{
  "n_layer": 16,
  "d_model": 256,
  "n_head": 4,
  "n_kv_head": 4,
  "head_dim": 64,
  "d_mlp": 2048,
  "vocab_size": 8192,
  "activation": "squared_relu",
  "norm": "layernorm",
  "norm_place": "pre",
  "norm_eps": 1e-07,
  "positions": "rope",
  "rope_base": 10000.0,
  "rope_fraction": 0.5,
  "qk_norm": true,
  "attn_scale": 0.213,
  "bias": "all",
  "tie_embeddings": "early",
  "parallel_block": false,
  "extras": ["some layers without attention", "local attention windows", "gated attention", "exclusive self-attention", "value embeddings", "hashed n-gram embeddings", "a smear gate", "an embedding shortcut", "learned residual scales", "skips across layers", "capped logits"],
  "init": "normal",
  "init_std_qkv": 0.0456,
  "init_std_o": 0.00806,
  "init_std_up": 0.0456,
  "init_std_down": 0.00285,
  "optimizer": "adam_variant",
  "lr": 0.00114,
  "beta1": 0.9,
  "beta2": 0.95,
  "weight_decay": 0.21,
  "lr_head": 0.0113,
  "warmup_steps": 209,
  "schedule": "wsd",
  "decay_fraction": 0.738,
  "decay_shape": "pow",
  "final_lr_fraction": 0.0,
  "batch_tokens": [16384, 32768, 65536],
  "seq_len": 2048,
  "doc_mask": true,
  "train_tokens": 348600000,
  "steps": 9937,
  "dataset": "wikipedia_en"
}
Each number is 500 + 40 x the weight over its row's rms, rounded and kept within 0 to 999. Layers, rows and columns count from 0. Numbers have three digits each. The size before them is the row's rms in percent of the matrix's.

# up: layer 8 MLP up, 2048x256, rms 0.0773, rows 1805-1904, columns 64-127
# down: layer 8 MLP down (transposed), 2048x256, rms 0.0713, rows 1805-1904, columns 64-127
up1805 100:542550481490492475564527532437507522483455453552488497483451469456506464520464511510450413529510561537540484575479544507563522550470492489507571528437487501527501559538516507555489525478415431
down1805 100:530537463564516488422520499502506563527439492504502464548518558513545575446548523425563528505575474542502505552528505557514553502515483484513457522495570469496513468507445550470534531497518449
up1806 109:521462545578510482486548517489496547512513480457516458488527484505481470581548505347477421533513519454521470513562511543465511483500477468572498501454486538481557502517481601442524496546507501
down1806 105:483514422546523520505457465488528514491459413475481472520516476482532480550528551504543492606534472458461538464488545566478571462561420489453512402529559509429531500547514495543569499534525492
up1807 105:434449526485495580465429500435539513541463527571470462464478536443455553488576598468514517529445518491506465547532486513424510515447601469554517523437581502483553516524523449434558510493517516
down1807 108:540526546385453444436476501495505514490491441465524457565506481467540575490500569518442468630441503485465465505488601488498453518566450461533471453469526519431495519465586472510520439505511504
up1808 100:504477397458537561493515518512538489534521538485438500420472487512480416495503494489544463519466502497494470489461531489460580497578476507481468490613499558515468433524516450514539474535449445
down1808 100:494520450535514450553435547515508521512487413528520558474529490524471513483485522580419497494457527514478516517517480491478439535497492491490500457482463458455426428540520500413433514473515484
up1809 110:533508444508538480551521536530501489507474561417517572431455486516411486477516548453545402482510449566516481509532476421470506505419519493493548483514431477560509519502497519495445509479527449
down1809 113:466464497504510463437489567487450595469440632515460445481542414533541533538491564516523510482492469543548519557439518481502499463509532416605530551496510515506554471476482491553468400511485491
up1810 109:488427530526486531536494497532447471471511522519442460462466546500477428495512461400581499495552514493510406462489388471463514510534554518479568552488535537513461467562495579478546552462531524
down1810 109:526501508489563503533516506449488512530445401506486535546476452535485508510472473479498437481472540556512492539457509502528474510443465529573456485463471523535503527538425496541568551486536484
up1811 100:569470521502530525486518513527466479505514496457463505495451546518461453552504557471432516540549540520507524492511398458432569456546472444515577459513481483542501523538549577515452455526481480
down1811 098:467522457550530491530479397482515553468477497561468438559504440504460534461465553507550568454447457583523566464491479526515477438445447482523536480477497466498573535431499442473516529502514497
up1812 096:447512500514477569471470516484467525534541484471522436399492506541456431447519486482497443486490573472550515455552502506479549479527538539585563476564471485581475538536484512474501520555512511
down1812 098:506473521514499524465530524561524558496490457484528504440497492530554485452480475501546525485522533527493456512484486457483535516537522509561570486438432404518511457442502505459485456504485545
up1813 094:441569519550524471558613563530536454503503548443498562458486548548479503444527512422463488527473457546482375512518406526455556422530491557508567575521450532505473487501516530498498466593461409
down1813 095:508507455480477451440531457488552538478486458495576526478447522520544522515469465500505530517507487553502517523478491531450470508510521587500496491500467486469492521531546515568466479495584512
up1814 111:495518583500577529504511477484458380527453502517486504385492533507475435450462474538538505504499456553438539503517445494502492418486449538477482465490508466492460484454528570474498536473503453
down1814 109:479524451438552589438515520497574484470444546490503570526470529479505486445501493539529466467481489490507545380469497503502524453530493586433481550475535464447473461438497509526446576456563541
up1815 096:517459441467522554443520510524504472435492470512459440418427529434531493538563500464519541519478484484559573482534502478475476545390478602549475572547503456514489527501421449502476524478517503
down1815 099:452531513531481513515488484535503457415512501470534505483524561471487544498486468476499527578550439450521549532455470625511505529500424545437569512530519523418510470544570442489560417543484496
up1816 097:470568527450520489510498519511544532430521591489485401462517443500540458577487530501540523546482457471508456452482384503463527485535503515532486507533480498480515430478514539467484585480552494
down1816 100:478538496507473479535532469462542468570513505507512564461438519515475543470512485484498504494519526514451542539598496518566482494429415553528428499496454567461468540446531441495527469481463470
up1817 097:506515463493503535521570524513468527423539495570537466499484473458512468592542502480497506477474515472519552492572473469542536506502563497511491554438542549518421475454508539504420564539476513
down1817 099:590567489442481525519516429532560509541493524424493422506431517468494509509563538522486545536463504492448552575578565560549486450471540477531539550519525550502487468500600522509511500501529533
up1818 106:495462434539464560479575467553538477456547506504549473483497519488477519489509492476556554563621497465468479537567527477472532512540541488450511554508507452556461520516410558493537512516524504
down1818 106:502580493504503510478570523590492479447573489541502462500468523440581512478460497451551521505506548447559519498526559401528443471458569512447450537442441518472494501454486489535424561471494500
up1819 100:456442512521549517523544585484459560465479513493476493462428589521430493508454507455587422501468525540472489494566486499472511448476504469499624529453429495512560547465489568510482528478476487
down1819 099:471518594457536516473552554504496478435442542478453472503485416470468480485565479487491521439445477473521478495501526535487518455450472411496505529500529466510546519449490516545508525532479503
up1820 097:544453464510509493482489520525584580486440515478509543512459556535507495435514457473504477497526493515554447434462537471573550487482523504535496584494529491489531460552532474460458570507514505
down1820 095:519552484481507475477480481481500503493497510566455528496569553491525556501420463464490473499492459513433506531423519493513523456432545474522486520392525507481514486518502528467397428491536448
up1821 097:549517441526547442536517548453493494426488496598496466462444590548505534480493478509553484513558420463492482466468429459460518443547577485527495587507531430505534517449534537551456659447528484
down1821 098:488461493525495547522532477547435500507454551526443483439506471507510587569494465491494463474472559481460532454558468478515487466504519463482513439535436423502502521531549483561560458455530475
up1822 086:487456403484462512541534526494425436489513523481568513475529480510484454507480519510472476502530504559499513495450471542514511503500510470562550584571458458555513474545470525484446575591464471
down1822 091:479558498499542481467577536520514515570519595481518450523552554452527521527472477478465561476477514488487502528562535577488476493520445521516554538474495423454543512462554467503486431539462437
up1823 089:530489518501536464523542456434529445482518561388552511469467501538448538534455508472483441525472548507453441517509471417566469472425514524544532471482494429447511599509512489476464587499485478
down1823 092:515464475485478481540485520500491518445523442472518509562483486474452511533541526514457523457465531538458481548452467487567479531551453478537500476529477487446508472543580530489531512453414553
up1824 116:433514476578536506523475593449530431527526533494415551437487474563439570566527528465451543559546419552447446485503482517499492536461518458438541500504491493513482525483493483500535504522472510
down1824 113:468497474559517537520469509519518569543502471466447546447524502499446554503508491551433546492485408526452437526532547450586508508495433511501521443483510482518494513428539521510581526543456555
up1825 101:469436534507570547466503522496527541451452452505508428442477577521461434502528466439513493513509499479527468479489520484444584486512551530562549546528506508515541477498458595453547517547491517
down1825 098:474488540450511544485529554525522511482530467495460468574549445543492529543540538486507452471458489473511508516533617492504554529470447465552515474503516575502585546420475455522481486527528509
up1826 097:458501399528487536542489538528467473504460460514445507518491458572491485548551483443512478513476559529520502457460535470474540546520568483552485565430491507589558564520443492443535500494447528
down1826 097:542525481509452473475503517594471460471510539543526526471472483475483528462516483520529508508429481546502472522572548543441479512470475522462498483527467434484496439545528511561487575508496462
up1827 099:492462478561552544517494504518457506500526463508535444506514495503497540480464489481500500563513522564461444476549403546415460471494480571450449557459550485557508476564574454539463534493543529
down1827 102:509502457490497499505517550510451481593496516446474485458486451462501561475492510463560477499515501501486508449493511484551512547546462476480552511564508483494468574488524470506406446505423523
up1828 106:523459579509496516436547461444422436571429490495470503464541497528480554541545523508552490523498564467495446457513526410459564532533506506521551550455458530547536478497501479463509482496537531
down1828 107:477456425492542531442486465466443467473492502430529497509475443564482531541511516509496530558545562448575456495511497455529467508504526546497568465478549504447551431541519550525550459496607532
up1829 103:496506457383507425430542480498563432454542499565538503478525501447569533480505557420483494516495538535484531487478534511443534456525546539499503502540526538526599483528486518488567481607515439
down1829 106:486502451449469458461505517504581451454552508537527467472509502485406495497509518439480551507423559552504545459458563496453579509583503507474535541575479573448552526513500493503538550549516490
up1830 088:535494540505474548425464483529471530545542548527516502459450524521545438527529466526523487517494471462472504535523497535420540437473555486480488508479499547553530504505490509508431545562513530
down1830 088:516484494459597473504530474493477465512544498559509489496549484499523506523539516453473492469546513539518546487489458498523562532605493439497466423541484453512580513508538400431509474508437504
up1831 099:557539503584538457488535553454470534487440524406508463460527424495459526522503443486496484492453512498503447483553456488509541548482526511552490583470506577475599502466498501507506493494536494
down1831 103:469505562463459438541464424486526510478523495519457438479580410510553532515462470532465595481438509475497499485441468528532459475497464490440528519496547545512496436499500486545536484527482511
up1832 100:540487485464492483500550492456499448448514532541561453499460610466488534506530473546572437487561514518550462560516499512445485574507470564497514518413562533490519454504476480480476463601486494
down1832 097:499511490547470516540454465472444460421534447518544558556487465470488513500527516457453451515506491472451515483451482501489417503575516505464491532472498558441506479500505476507456544544556520
up1833 091:464522497535516450526531467529524473489479506479557509501469496485542476538432538481499432458506449469482510560535482495514519484570473489509517549465538524534503509551514485472451609504470585
down1833 092:498454473474488529540503472533475526503497485534500471478492434481485501532520469428479482543505563443490544517532550504606547527562445533527515426566466495477535569531498506465572522435518490
up1834 100:488472523432440486600473544502463506493468525451504513471474599437530462478471479451515484523507474442477423518529428526516509510527493491446537553511459499538478494503546555497553583537368416
down1834 097:546498591539488468492469464476484514531429487562536529445485496480546562478561548557481487518474565488540470496454486496553515554480447456550466470449491524505586450537488459453471515477539511
up1835 099:453511528602532510463538492509506503506480497477505433437493479517498508524489482463512511573509498538496500511482517492545490459549482465570508531444501445529516506511518547492535465476444488
down1835 105:527506477566476486502491555546496558499471458478519514492468442423458537608495543504453490526441517592533477530456459462472525490479588495422496487449433550467446513485544560538509487498503500
up1836 034:525423517546539502479482519506522477469498549523523480475447510532493483481503515461541508608523454584532513498516471466513500482496596501501525555524489473557553488532516539446487495497436450
down1836 021:456485432487501437489539484480537443500475471549452503470512537502456517475569508484543433442453439474483552466526504500487537445467575490443573493533518514606499511468575509524495540456507485
up1837 096:481514490460513518529528508518485542462554556473495453522465595438474473539461519551481446529484520518622443515569456500481615490468521551492486554500522403512577496485508483499499475484472449
down1837 097:533504465480510492506554498472492461527559555506474552510476516500493465500484535473481391490510429500536454537519479592526505510501528553500440486502481438580469494511529496509438536453523508
up1838 104:450532415513530574523537561551456479474497477544440500460497524550491483504507472480530453481512565529493466474490476528513493447497494533424493539458486516528444528536468522519445492520450520
down1838 103:505456526527566524528476523544530503512501494549437520511438401546529513471502485508517538507495574505472391507583500480524469529575436527466434419473437524484399482569467516504515426420509457
up1839 115:476506516544476619505554545530522489535510478479446518431488532505451536538537537450509495484473531388531491403515425531415487459491504524494489589483465531561527499504538474487533499459499509
down1839 111:510481438439466534502496499530519399491508456472492469475483404468507462554418502471508501569493530464456513512514509560516453530507466383490463536528501565486479522490512421534468390527521437
up1840 096:523494451475544437496525486518503514477496549513548458400549512466430497475426527453539428512513540528558499564443534464447519605521522511493482531497544478450432509493487532542505506486475479
down1840 099:492485513525515456563552429545516491486464514482527510472500504445507583514474527528493573526505420466544490435597498442476478482503581507543515483519477490423426523508557482558467556389504474
up1841 047:503510578525612523474521504421496509513366496491508460502482544477476461453474518524543539556505505499514389453506465437502542432456523518525495542521532507568605506517508526388517578449501482
down1841 038:519477526470549502551486470520438376470503532487529509458490502391532563518534462564478472502532432514518520587476506505547468479528567491521515462450517535500507482484617494525502501531490503
up1842 098:454510425517523500545537532490534550521487532428529499529489547481470495536603531502517457561568549507438467536589456525415540573499483573480558509488491445473516527614456474500456584437509496
down1842 101:481456522430499535593433510492477515522458459509477477456617556487563470513462555482510504431510478528481466483389503488479469505475514576530589496466467460534460548455509540521526510581513438
up1843 096:516541500531510475523453532505542533548483478508474475444407545529547496517510541528522496482552483487503505556428533549490510507486469546529506482512459445496546492531554449531481541521424509
down1843 098:552463470479499406522450441485501480559501469499523513568492536449511510406499525473577576514486507477451566580535512498516570494412493510509502464501518547519508505452493524432521512493526472
up1844 118:541538489522523515474564490402560515512434587456567525467474538466490518521488534438508513528449564477571503442499366487502471547484493468517563443531442441561542496539458502492504586562497524
down1844 105:509520493467515563527560455499513428601545523468507508473499452437579474486479461565466497538513455440504485557466430528476467586494450539478496528515577496511412470490477465528493438527492525
up1845 107:592485521549562462602471492423462510529457510479461507525450506498421492472570509537475479530497496480449521514507511542452517417477471561564441508546478457518498520524515476523505526585541456
down1845 106:479482471483483459547507539502536491429439468511546526498561548470423508550454475543473543467491465523492536457497639469570535431474444496534479521537502529565492539464495509483469529442521513
up1846 098:515494521539462541500563457531447514526427478502532522495519519549478446473517481491504553472551431438502486557558460485416462426530534490520501469487492421456499472513552498497481510483469503
down1846 097:504472456490478478552530457510470481537523526456512493500470505459540554508509547446535473482525491479517553457479416452460505521506494450479514477443570526461489468552570508478535514438556518
up1847 097:468418539494483500548470453506414429506478537544506424529566541559437532473577491471538416503534482497475474486541518490483527495509474567483486419483537524471511458511565521510550449445505491
down1847 097:458582505488511577483557402414536545570459504458521508506525471472528457571432523455507489476470493486570584446498434472544514517449510499475514581555419447550484525480530473478543473502487509
up1848 102:567458517478469463529477605440514572479468504454486437495534508622496541424531446488532491533476469545488472506559512447538542526561545511607537595510484412489500506553453479426513559596504452
down1848 104:509524510558537546506466506465456462504554562497548516529494560536450487427501464482495479553539422502462490432451407542485530544485457556472519528433513528443497534534525518411499510583497514
up1849 083:489468440453562572504581481489486487540552467549498392461508538521489559530498538440487513566493478496503488504583489493523537512506559527472503488487443438531439453483505492514530513451518433
down1849 085:570440514548424522509500503510523572493496491465514505581504462410549508514434533508477558511521521498508454540542481487507475500516485538493436484529422414524543525496513519456505525520507424
up1850 113:557517533562461485466458555455539548498509464474480479553452517428466471499496539400447489509506536492517503499476511486470533466505568490527491514480524527492520529512537511448561498514376458
down1850 107:504448479538483521541524451480502525516472450462436487482512514502525436483487550460541458538452455570550479519540442569467506510542520481533456497538542534466538521525502537538478530451487540
up1851 119:473468437507522459499570478479516498541506526443537461498546524477489489572517495417527461550475511616489453485506547481501506496535516539615515457479556482500587514497475527556476506462530436
down1851 134:500447500454505472487499464482501472513507496591414502523482460474430571519634461568509552491539470487460551517542555501417473474513503487522529498493570537476460480510532522486488592416516500
up1852 102:495423538566543536502518457522452479492566564509496413503484527473506430475508514538504506515522525552462504496484497499505495510556527519540546520470559416532507518493472419519497570513486474
down1852 104:562476546523570597479505541522505545486507451559375532493481468490432506495482556485480489473490470541492500506530502553427443483485467459474508499495565510470548551451420455564490516516504465
up1853 109:491477593561467432513496462409509588501445477519503491483485596484478549561518521467528527496490559469518454527481488482514531522487558489570457506554502445523421490590509482495462535481496458
down1853 106:403528526531486563497561497480581551522528425554506449504524515511522534453481512429589538506538487504476464459499523502439507541494500555502496502463467480461476475530438468531532525517436496
up1854 121:496462500536497460576547567406524495481467515484460504457517504563447506491489448429525552516606514499566488500541497539537509494513487591518463483461528520510528432538453487499497526499503476
down1854 116:511507497488516530509532531484515518459539508519448481535556569421443542514453384580541548431564483483548482482542524575480454465500495513519448511470466530561439470431402443436458575450488572
up1855 089:491448489590521510534478529525517480527494512510485496423410575532581474404492518444584527481524490536561428480518477550511510423480519511507521558523505485532469472474508501504563561492485471
down1855 095:482533498512526548573475456586445417471552511554518516533553488506482533467552553445452549482538483521515413514498499511547473493545489512463507484505507541521474492470537467501454565490505492
up1856 103:534530490576551531572482464525488536387388461521529495482554488565449389510505575421568575567551522490598469470564521507519485440469535486544531496448470504468494503551568599497479532532432514
down1856 099:503518430506459521606477462471481524495475431507478500537462535457489501506502571569499515498444446477481534484504510544500506576562509458450530512447501538547512486552445535537445514527571484
up1857 102:426454493459520497465589441513583498437550500489496507519477548498492506527446485472584486539529534463527526485575466541555588442469478504490551496568508488483502497513472460520494474543416485
down1857 099:487557406546523488489551421514557534430450487481461555516548549387520463418466460500570502575526502479493536575490525556460498415503448489457473552570536591542419489481467510495440532507543458
up1858 092:595541397551493468526501396442507516538493500590532533578476468462511506494503512506453504555567482454494459544527461528498456560561476524543525484520494491467490427507554471546472518509521479
down1858 093:447496611468503518507527581521498556481514576420486500469471537486475520529526491496518490493459493490537497407486427484468570502511563479512518542518443536579522569428413513367450433433463535
up1859 085:498497549516518462493481524489458467515546529479482450504453545458451474500458501561471495435426560508395463439523474554517550519486520504522486541523407489503573484500523534457560606495486501
down1859 090:595473506458527571522568496470517532500500478499475556481473581419514535459542473571493602504561540474535464518530510506524477545503561502478523472458470479479545447500532570528498454492502460
up1860 094:428478466633488487486515477437526535520504489523498478498517483558495440572468501483540480503439517513499486557506452369506499470536487518576485525413497450511498488504477534509463533523549514
down1860 093:497532537488448513511505496537572480501495497524452447419503535475520540467518430457559491473504529521539552484481608464507541501533479531455461559475434468507547495529506537451532517511490498
up1861 086:549412517545477501500550468550484483512552540536514494442451573470489484463535504490563412531531531488530559502583460449497472519449442535470544454560492516564498527516466509443565463554437467
down1861 084:460526478550459469472431450467517449477511595583475492510580474526488534539526514537523545524454538532515537434602506497461478497424394521525497496496470552494474443469503509495496537465516517
up1862 098:504478445480557563478484490431551368513450484500495579462431493465537419428470484472480493511483486508489508463463490488428476518436472539433512607508505524559456471588529495490487561501544445
down1862 097:522466476471502577460473531470451480532487451480478539502477433488501431451560526424541510422458479453499560486562509528519496530512493488486518461519553490521495544528542528456474507553491454
up1863 104:491492508550465535545514567497531470571491460460533487536467509568466493505540577501515526532520491554488555465565501547517438490493538441493527513467480394509450476522488471481461436533525475
down1863 107:441441558548499504558454421589519547497504456535520484520480498509591507474450486542426500510515472517528551550474536431535552459408551472482507443546529494462456441490453492483546499519502553
up1864 112:535559469485472450469533469428540504483549494511487442508486463488468508461534575558497520497522501520490485511456438451515496439481468480427477508497471464503540508527462568434535513516487521
down1864 107:587474487493487591474456499515455528455586443451497512514533469491470420560474488513552510436489458479478481561495459578546488493498505499466463514396496553465393509524500495450506521497480507
up1865 116:407436506449521574535565538389561527522451484478501422466495545560497520509481544515537505502552546487513547512510492471494485493492560493578493491493475489521475491496424555419474552511446437
down1865 114:485480536438438479606519498521513532479507543440483451440527525575530535482477500586460540485524506477436493456502499583474443444417520570486499499480434497476451525459457527487514491534476460
up1866 098:518529477509492463536467495496520539455485466494552532556504454504515507510556539444496419497517489537485470530492461424464537466526551500526543505520477410549505550524463547495564462465485520
down1866 101:593481477540501529446510501509507478479512582454532517513506533421484502545507434496521442464470529492579476500543520474499498493472463419508476543624552475528559543499448501526469462569506519
up1867 097:486523379568503481492552492437486506535431586524553522356524561475512475540481472464495526510429520496574519530508516473538540468493504493444530522465518516509503468574460463467516530515487496
down1867 097:531533526484489494491486492487449466546523516505465583528518441515495558475589498515493486554507523461513486433490463581460520480467477527537525443513431532446434505479511498495500480456506476
up1868 107:617483483455582475496453561492399533503477543457521510443494492486521539526501533517534481582447547514438416514485523503469537435516468545559476497518492431462510485501551503488518469489558415
down1868 106:523515361595530464456470473505500471495442524508580482487516498500536505492479503414531516554411489519452413444446531488513493549461491480464544439473518484514543407478503534574501515573522473
up1869 108:514471503425503511486504553417525468547419512558539524482433592505489483476532545425535498534544432522514533511594534527450470554465491566559589529466494502477522456531486495502464496529482522
down1869 102:538555486493506485540469529494513529516536479565494521515504504496542544479536459518463502556589504546549519485515555557467444620486456524521482573522541516458475470548449471531467437538517523
up1870 100:489491504493534521538470422526555501540452492492517490515504500516440532519492530476507523508458573482422466494511495524477518459521515540515535489492428411503510429514473536546469486498443486
down1870 099:483482535547457419491436499494517512516504449496470486555537423480517577454555510481466457524466516456485482488483558529536407529484527511520514496492458531473535553431428500504579521522503431
up1871 101:567480417501561437484512517529480399425510498444534444491461505505533482470526515439520552609528467519490432478508484482507471523540506569495516509470492586526500483477496503463527512477540500
down1871 102:539506546483438491451443491460528539531521518466535506479554443476477517415530529496541456441503425482491437559483558522525544502538494494511580464511481521516515510509509424517564486469467510
up1872 095:494479465545465597604551525422490455463407558410506451465509526459463485522466503517458521487547533487558453516489477521470533449478495512464493606536478469555548560551506543509513548455556457
down1872 097:547537576487509463455538492488454475526469503515488456564473483465497533456537483462472500468502457511413510558474526497448542541468477502448520503499539475511486536528528524522545497493486552
up1873 101:530495427544466463471521516398463464464558524515509561433470534490490516528590495530430529512422509562517497492520485495527532496486510509494514572496513515507511559473450522480496523524484497
down1873 104:480474521481529458484519511484533483472493437462595528462506483510474489484455498541480531429455487490499471477520539489452508456534553470504563511522505536435477566515434536441528547557459540
up1874 100:538495469545548486612483471541477558522442537458498487433531482491526449533461525537441522528506591521424463571526479427497505539514492644551528452487475531485472500522520507430472481523475475
down1874 103:520525499499496473449470476511549455431488510491436525531450539471547516484518484510566514544532493489477498526497554496544478520467494427477468476501550555458482461539527467484499512507525528
up1875 097:483440524531470446542475499468435487498506514503550579490490505446502500573477545491546485513497486432467509492472450474509466511536500472500470476470482517520547520521553509486457576574494487
down1875 100:435504485447562468518478530481561488527517557541559607483574469511501543456528508538397546469482542571554509502521482445472434477546455497432497439531509513512544529474520478505523396500445497
up1876 100:515482410529507454534502466493532579472508451510447433459506524455447496465455451508482470474519515513485519462467457511535504515533512453427469443477473459516502522491540509449509582506466470
down1876 101:557441454464552501609511468482543484527570495491469524473471443488423496549541417530516450466538510427531432482496522498508516530514598488430489535549501535501492590486522501477420449523459504
up1877 109:542435443500482489487479461460585513447513543572474462473470442523469520507562546495464467520533520505508528567492505531525496496527460472567491527600490482545555474561514541436510495513504498
down1877 113:441528445563475518477547591528557495494448468469519535578512490537475463449499533453500542470457518510515458498449536546505522541528462568545481467452553457490497458540434505554513462514491488
up1878 090:463504515472543483473571485504546456556486527481443479484466504537439501503488546490460529560497558428536527507508489539516442398524507499602500462466513494512475495453453566517531568542547545
down1878 100:485465544437467482547550463530460436510452492383494498535513456448548577455533502503535486518492546494501483501500520473445508504459536466515563475546489563491467539519525489536521532478504471
up1879 097:521496489547541562515532521459528502478380490521457526511509517552466493505546501526500486501503469431490473560584470503564504481557466429497468531478546486508506457544580551412571525497503525
down1879 096:463531537459522556581502448564470487562465507486486563542482475463500510478450514494455585525493536504562510481522447515523421439497458482542520525491493507477449450511544507464457449466491545
up1880 106:438476591477485562523507477465514533484458491455506502451417489495526472545490562509508457494484484560509460458502406501449566467463572489498434569491468517587483515536533504503475554496587528
down1880 112:450479542457456510460496452502451543548471469481460500473435495493432501504456533490475474504489515562490494499479532462518500489469545497436485508478498587586581553475550467522442562440540569
up1881 088:432469527618525540436541528417572496483541545561514426480452547487530418451468553496468460530501486505534497496488496497520478496493542569561517457476519473440537546550512443428520474493478523
down1881 093:470523522505509501454536546460474484523514494466526538434531487531488481587525482492458434512472529537491506508503482580492522487511540498543427482536529497471509448513568559525464490525529533
up1882 104:475528502485496529464521462501435440531518511429441480463439460519462452542512574541513500516487538517486490467547449456498523560539474450503553496503538588546452497542520534556476430485467497
down1882 105:485449543570476574501531559506527490539485449487445593539505482490500533594517445568436460500518536486524453561576511517590507482525464456430402486454494526502510499515455485493483490505537459
up1883 107:502436479558493563540580540540438530481503536490467505523506583409530417459489481524576389518480524436502502572552433480549469462504408425452467470452498554534551523536535554498534505491463467
down1883 106:527497508515497520516513516466473541444433537507470545548464480467532496504512457517489465517512542476436512577494471507529506480424465443437455474479480496512507480495513493511511492533487480
up1884 104:462514459493524514571484459478439513538507538553487510501467530546521520442487524451492460535477614530506537443523522398508551552599470416487502537524566534510514561523473456468489459508462527
down1884 104:423457426463460506612424508499512482580456478499507410570416464469512555488462498474526498550544508477416494459469524527481521536524414469491523472531502527556533475595516472458571524465448534
up1885 099:508522563532462520535540526510495542452537523488509513498507558531548459549554486540543458525491589477501533542460455477465489498487504464512506527481589478518580510519506544504440483459576519
down1885 094:525528419498557487493445475477484432460496527539513496499489510473503478490479490507504402513635561468440510544436470511455519429505506506487517483479560514481537467486514495527508424489485429
up1886 105:478465490524487465478523584506494534525568516441472438496530539469519511514485498528520451550471480506553520541585462445484454454490535426500560535483474500489547562480548532494511503483496506
down1886 102:501499498538414554479518492494575492482548568516475485551555489453550534538559501548517495463458460538498449479449460507549461494465496467514465475478493542557573474535541515547487457513541514
up1887 103:501507510468469486531520466457532507417525494505486472483491461497517414528509556469452502468517514470541497515510454404488494540511455493505517465538475484595492462594511538423503459527490515
down1887 110:507594442583523549464524521541521510474468427438463466543451551483600486465540452492544464422477508550532480492548472518510456559431459494570444556497504510496489560441469464475479511600562502
up1888 112:453504519458534460545502501514543535515525534495479427533449516525497488442501512464565539484559476487588443549440477506489522502536492539550575539550537526562509474511546486495488482491469486
down1888 110:430488446477508568562549475552524498508535499491488456493470528513494428480523503464519518498511457472533510482505518554470496531517518533540530421420543508518461506562608542563457470439451498
up1889 108:489487553475515554433528544532530516487469555424506482438457476445526518501575470446504457519466596469517416468499529470513518473521537506455510537504528374590500467500502528467521482518399506
down1889 102:513466540405447511534527476546525474549456494523481505515542492462560476549462485502467592506496492477467486451517460465515551471519587452465412462522552470543472406453516438520526482525483495
up1890 103:531456511464474502539509419465515496517489454526534463564498584550441522466497493511544504501538475556522449444504488475473495508505495593531537525467548538549438533578483506472570492545514501
down1890 102:442523491555519464489480529507547455492540480596466562534540526497516519512460541538448521561440548546491526481483464481534422544466530528492510539477525440476483478447558503518496465446580525
up1891 098:542510538547512510500466489490525470548455567463517507528536516510443515533468494505426403519501525490451491452458510429505498515542538464531589498523420483534474485496511531492528564476435471
down1891 099:485435548484549560541518476514520502461534571463489528467610548419473600444440432522474535516556530461476447461510523536506473499562501521487505447513384502465534539425522506527549535546449468
up1892 112:517488479499584532477512536522454475500480488415456474500410550432481429463550570518500473533488472509517458445518484464528492517459468488513475467380536470543444515492509511517457476486552512
down1892 106:496477443504560464470457476546509544472478541458459563505544490466503475482511503578429571506506437481530473500474576498505511485585437534534532464515504450460463470451484502554455443527486472
up1893 096:553539507476446547473550489476505581554535429535435477501510524557470546481540500515484482505477477610485537460555451469505465529474480420534500475438517447434511535518463523428514481454530509
down1893 098:495495467572522417527483493494457476434459492460559544559509455401526490502493542508437478569554505427504450545491531489522483497488540537550537499526539561584474506484569499524468489631492422
up1894 106:433438494496535574535493520456504464456474528485490487396493594540538448480463537492595507480526523464518519513522478426485500535549545434521464525500525408502475515499526556377475630534496566
down1894 103:529526579513515441478506513530474527508477496520560475480536511519498426513516514485478512395464637500610506572507504459445451564492448492520523458538522499580553559411501438403582551516539565
up1895 100:487520540510523547585518556478476455507487573463513465452468538510435463498479542517545484501486466524563466540529509515465599458533525542499488528537478513557450542530447529508550531471477490
down1895 098:531464486493569506530505506502586486462535500530496518490507492425438474419563516550439526587467446502590455489472422468476534511500447506478478462492472468522511575592565477542535471532446449
up1896 105:515481492522495567536521616492576473521501512410478468536483541494478518543533506493581532481494481556466523500524408494549547446461548509509547504482481469561539390508532449505559483502434449
down1896 107:504508524439475440478483495528499508441546458496491474534386530560478488464529455432549466556481453525474511493537489479550541517505469536468485539564498458476591442506514458553427507500497523
up1897 113:460474496508573470602493502443590465474555483466470453525415484446468528503483539532472494500496546493475508517605480504494521447446484489503530477472485501563539485476534480489420481533434504
down1897 111:461469501424520472521572541436490482401506463504433464461443498502475477495522486497469510498512501461528512556509423513572467500501544462473517493534541513537485406538537495518391471567463440
up1898 095:463558531515495508499545494415488494470466497519545484446486547556491578440563486543542371491571449552436466535511512539479515394556535582555522551485454476501511441497524479503545494489512467
down1898 093:507486520459474543567507441434541468562500464550502544473513519533483492491539554511490453502535548518506572581511522495515436506487505430492460486493533502493501496493512456502526465527525514
up1899 106:457535493591493522456460486435524528517512530500460445479511479545453494477532541472529518513487485547490506574533524550513475458622561545533509533523502549529543462489492461466576528543476442
down1899 107:588502523559496481520499526472490489515468462509466413533490576515522506519471480487463483583548480527539425558553521508498470547591462467513513526534570560515447540506535565508470482479514502
up1900 097:502477481485493492584493548489506408531537568515562562511527531421486449522421521527545558521554445499425479540475502581499476421528515525557490469535468492514495490553430562501478466519493451
down1900 099:469498540534475477466553472495533442477494531546547460483513486456579577527491568476388515547524574485580448450486410484486489566547524492499538555477511503488520513462542483532480418489481529
up1901 113:478545496470443533457521508487517534552462563476465539470525463533474525520576528511486542563471485543448469536555508521493492409493577485550497477424507466489471525517475434517472557531537508
down1901 109:478524434498431431422492517471561514605472450449497457552511540416529445520458527526594490566477516428514505516529515524437557518539498492539492549534529553511548470482510514513456586490532540
up1902 098:500513470513490470474495485409540425561511514509503441501483575493386525528590492509503466507488471580537514513512529493439563483465573533458456560543451547548512532479507524518558514571481471
down1902 099:547570541496522475523462447503449457504489412501432544510503527439575492476558487523484475501551508442545490498440554508522505537494476498460441547526542533500479494576534510589460585501510535
up1903 104:531497493517572519534523531447543509555504533512544509462417501574546526491566518440579518476458456634467501526555464517477528528517527525575447489483477496465487494557468521393479578525516489
down1903 106:539516508445526558546455463565474492513531521522449524459475407431528527458512555536481509454476528492485542541511437537508529457441460489414412529541511508542446468504502489457506526471487497
up1904 085:519491504561510466539495484568556480498488521467442435472512506517502520558481542504519540470453561522505450417496446512496489487499493582483546521503438536497497521455583494461486512485502429
down1904 090:474518473497604536491568468491480547528493529482506463465431500522513468424564510473437528535541507527446504514525481464554505452518442459516500521432521503529552469506495472447502496530451544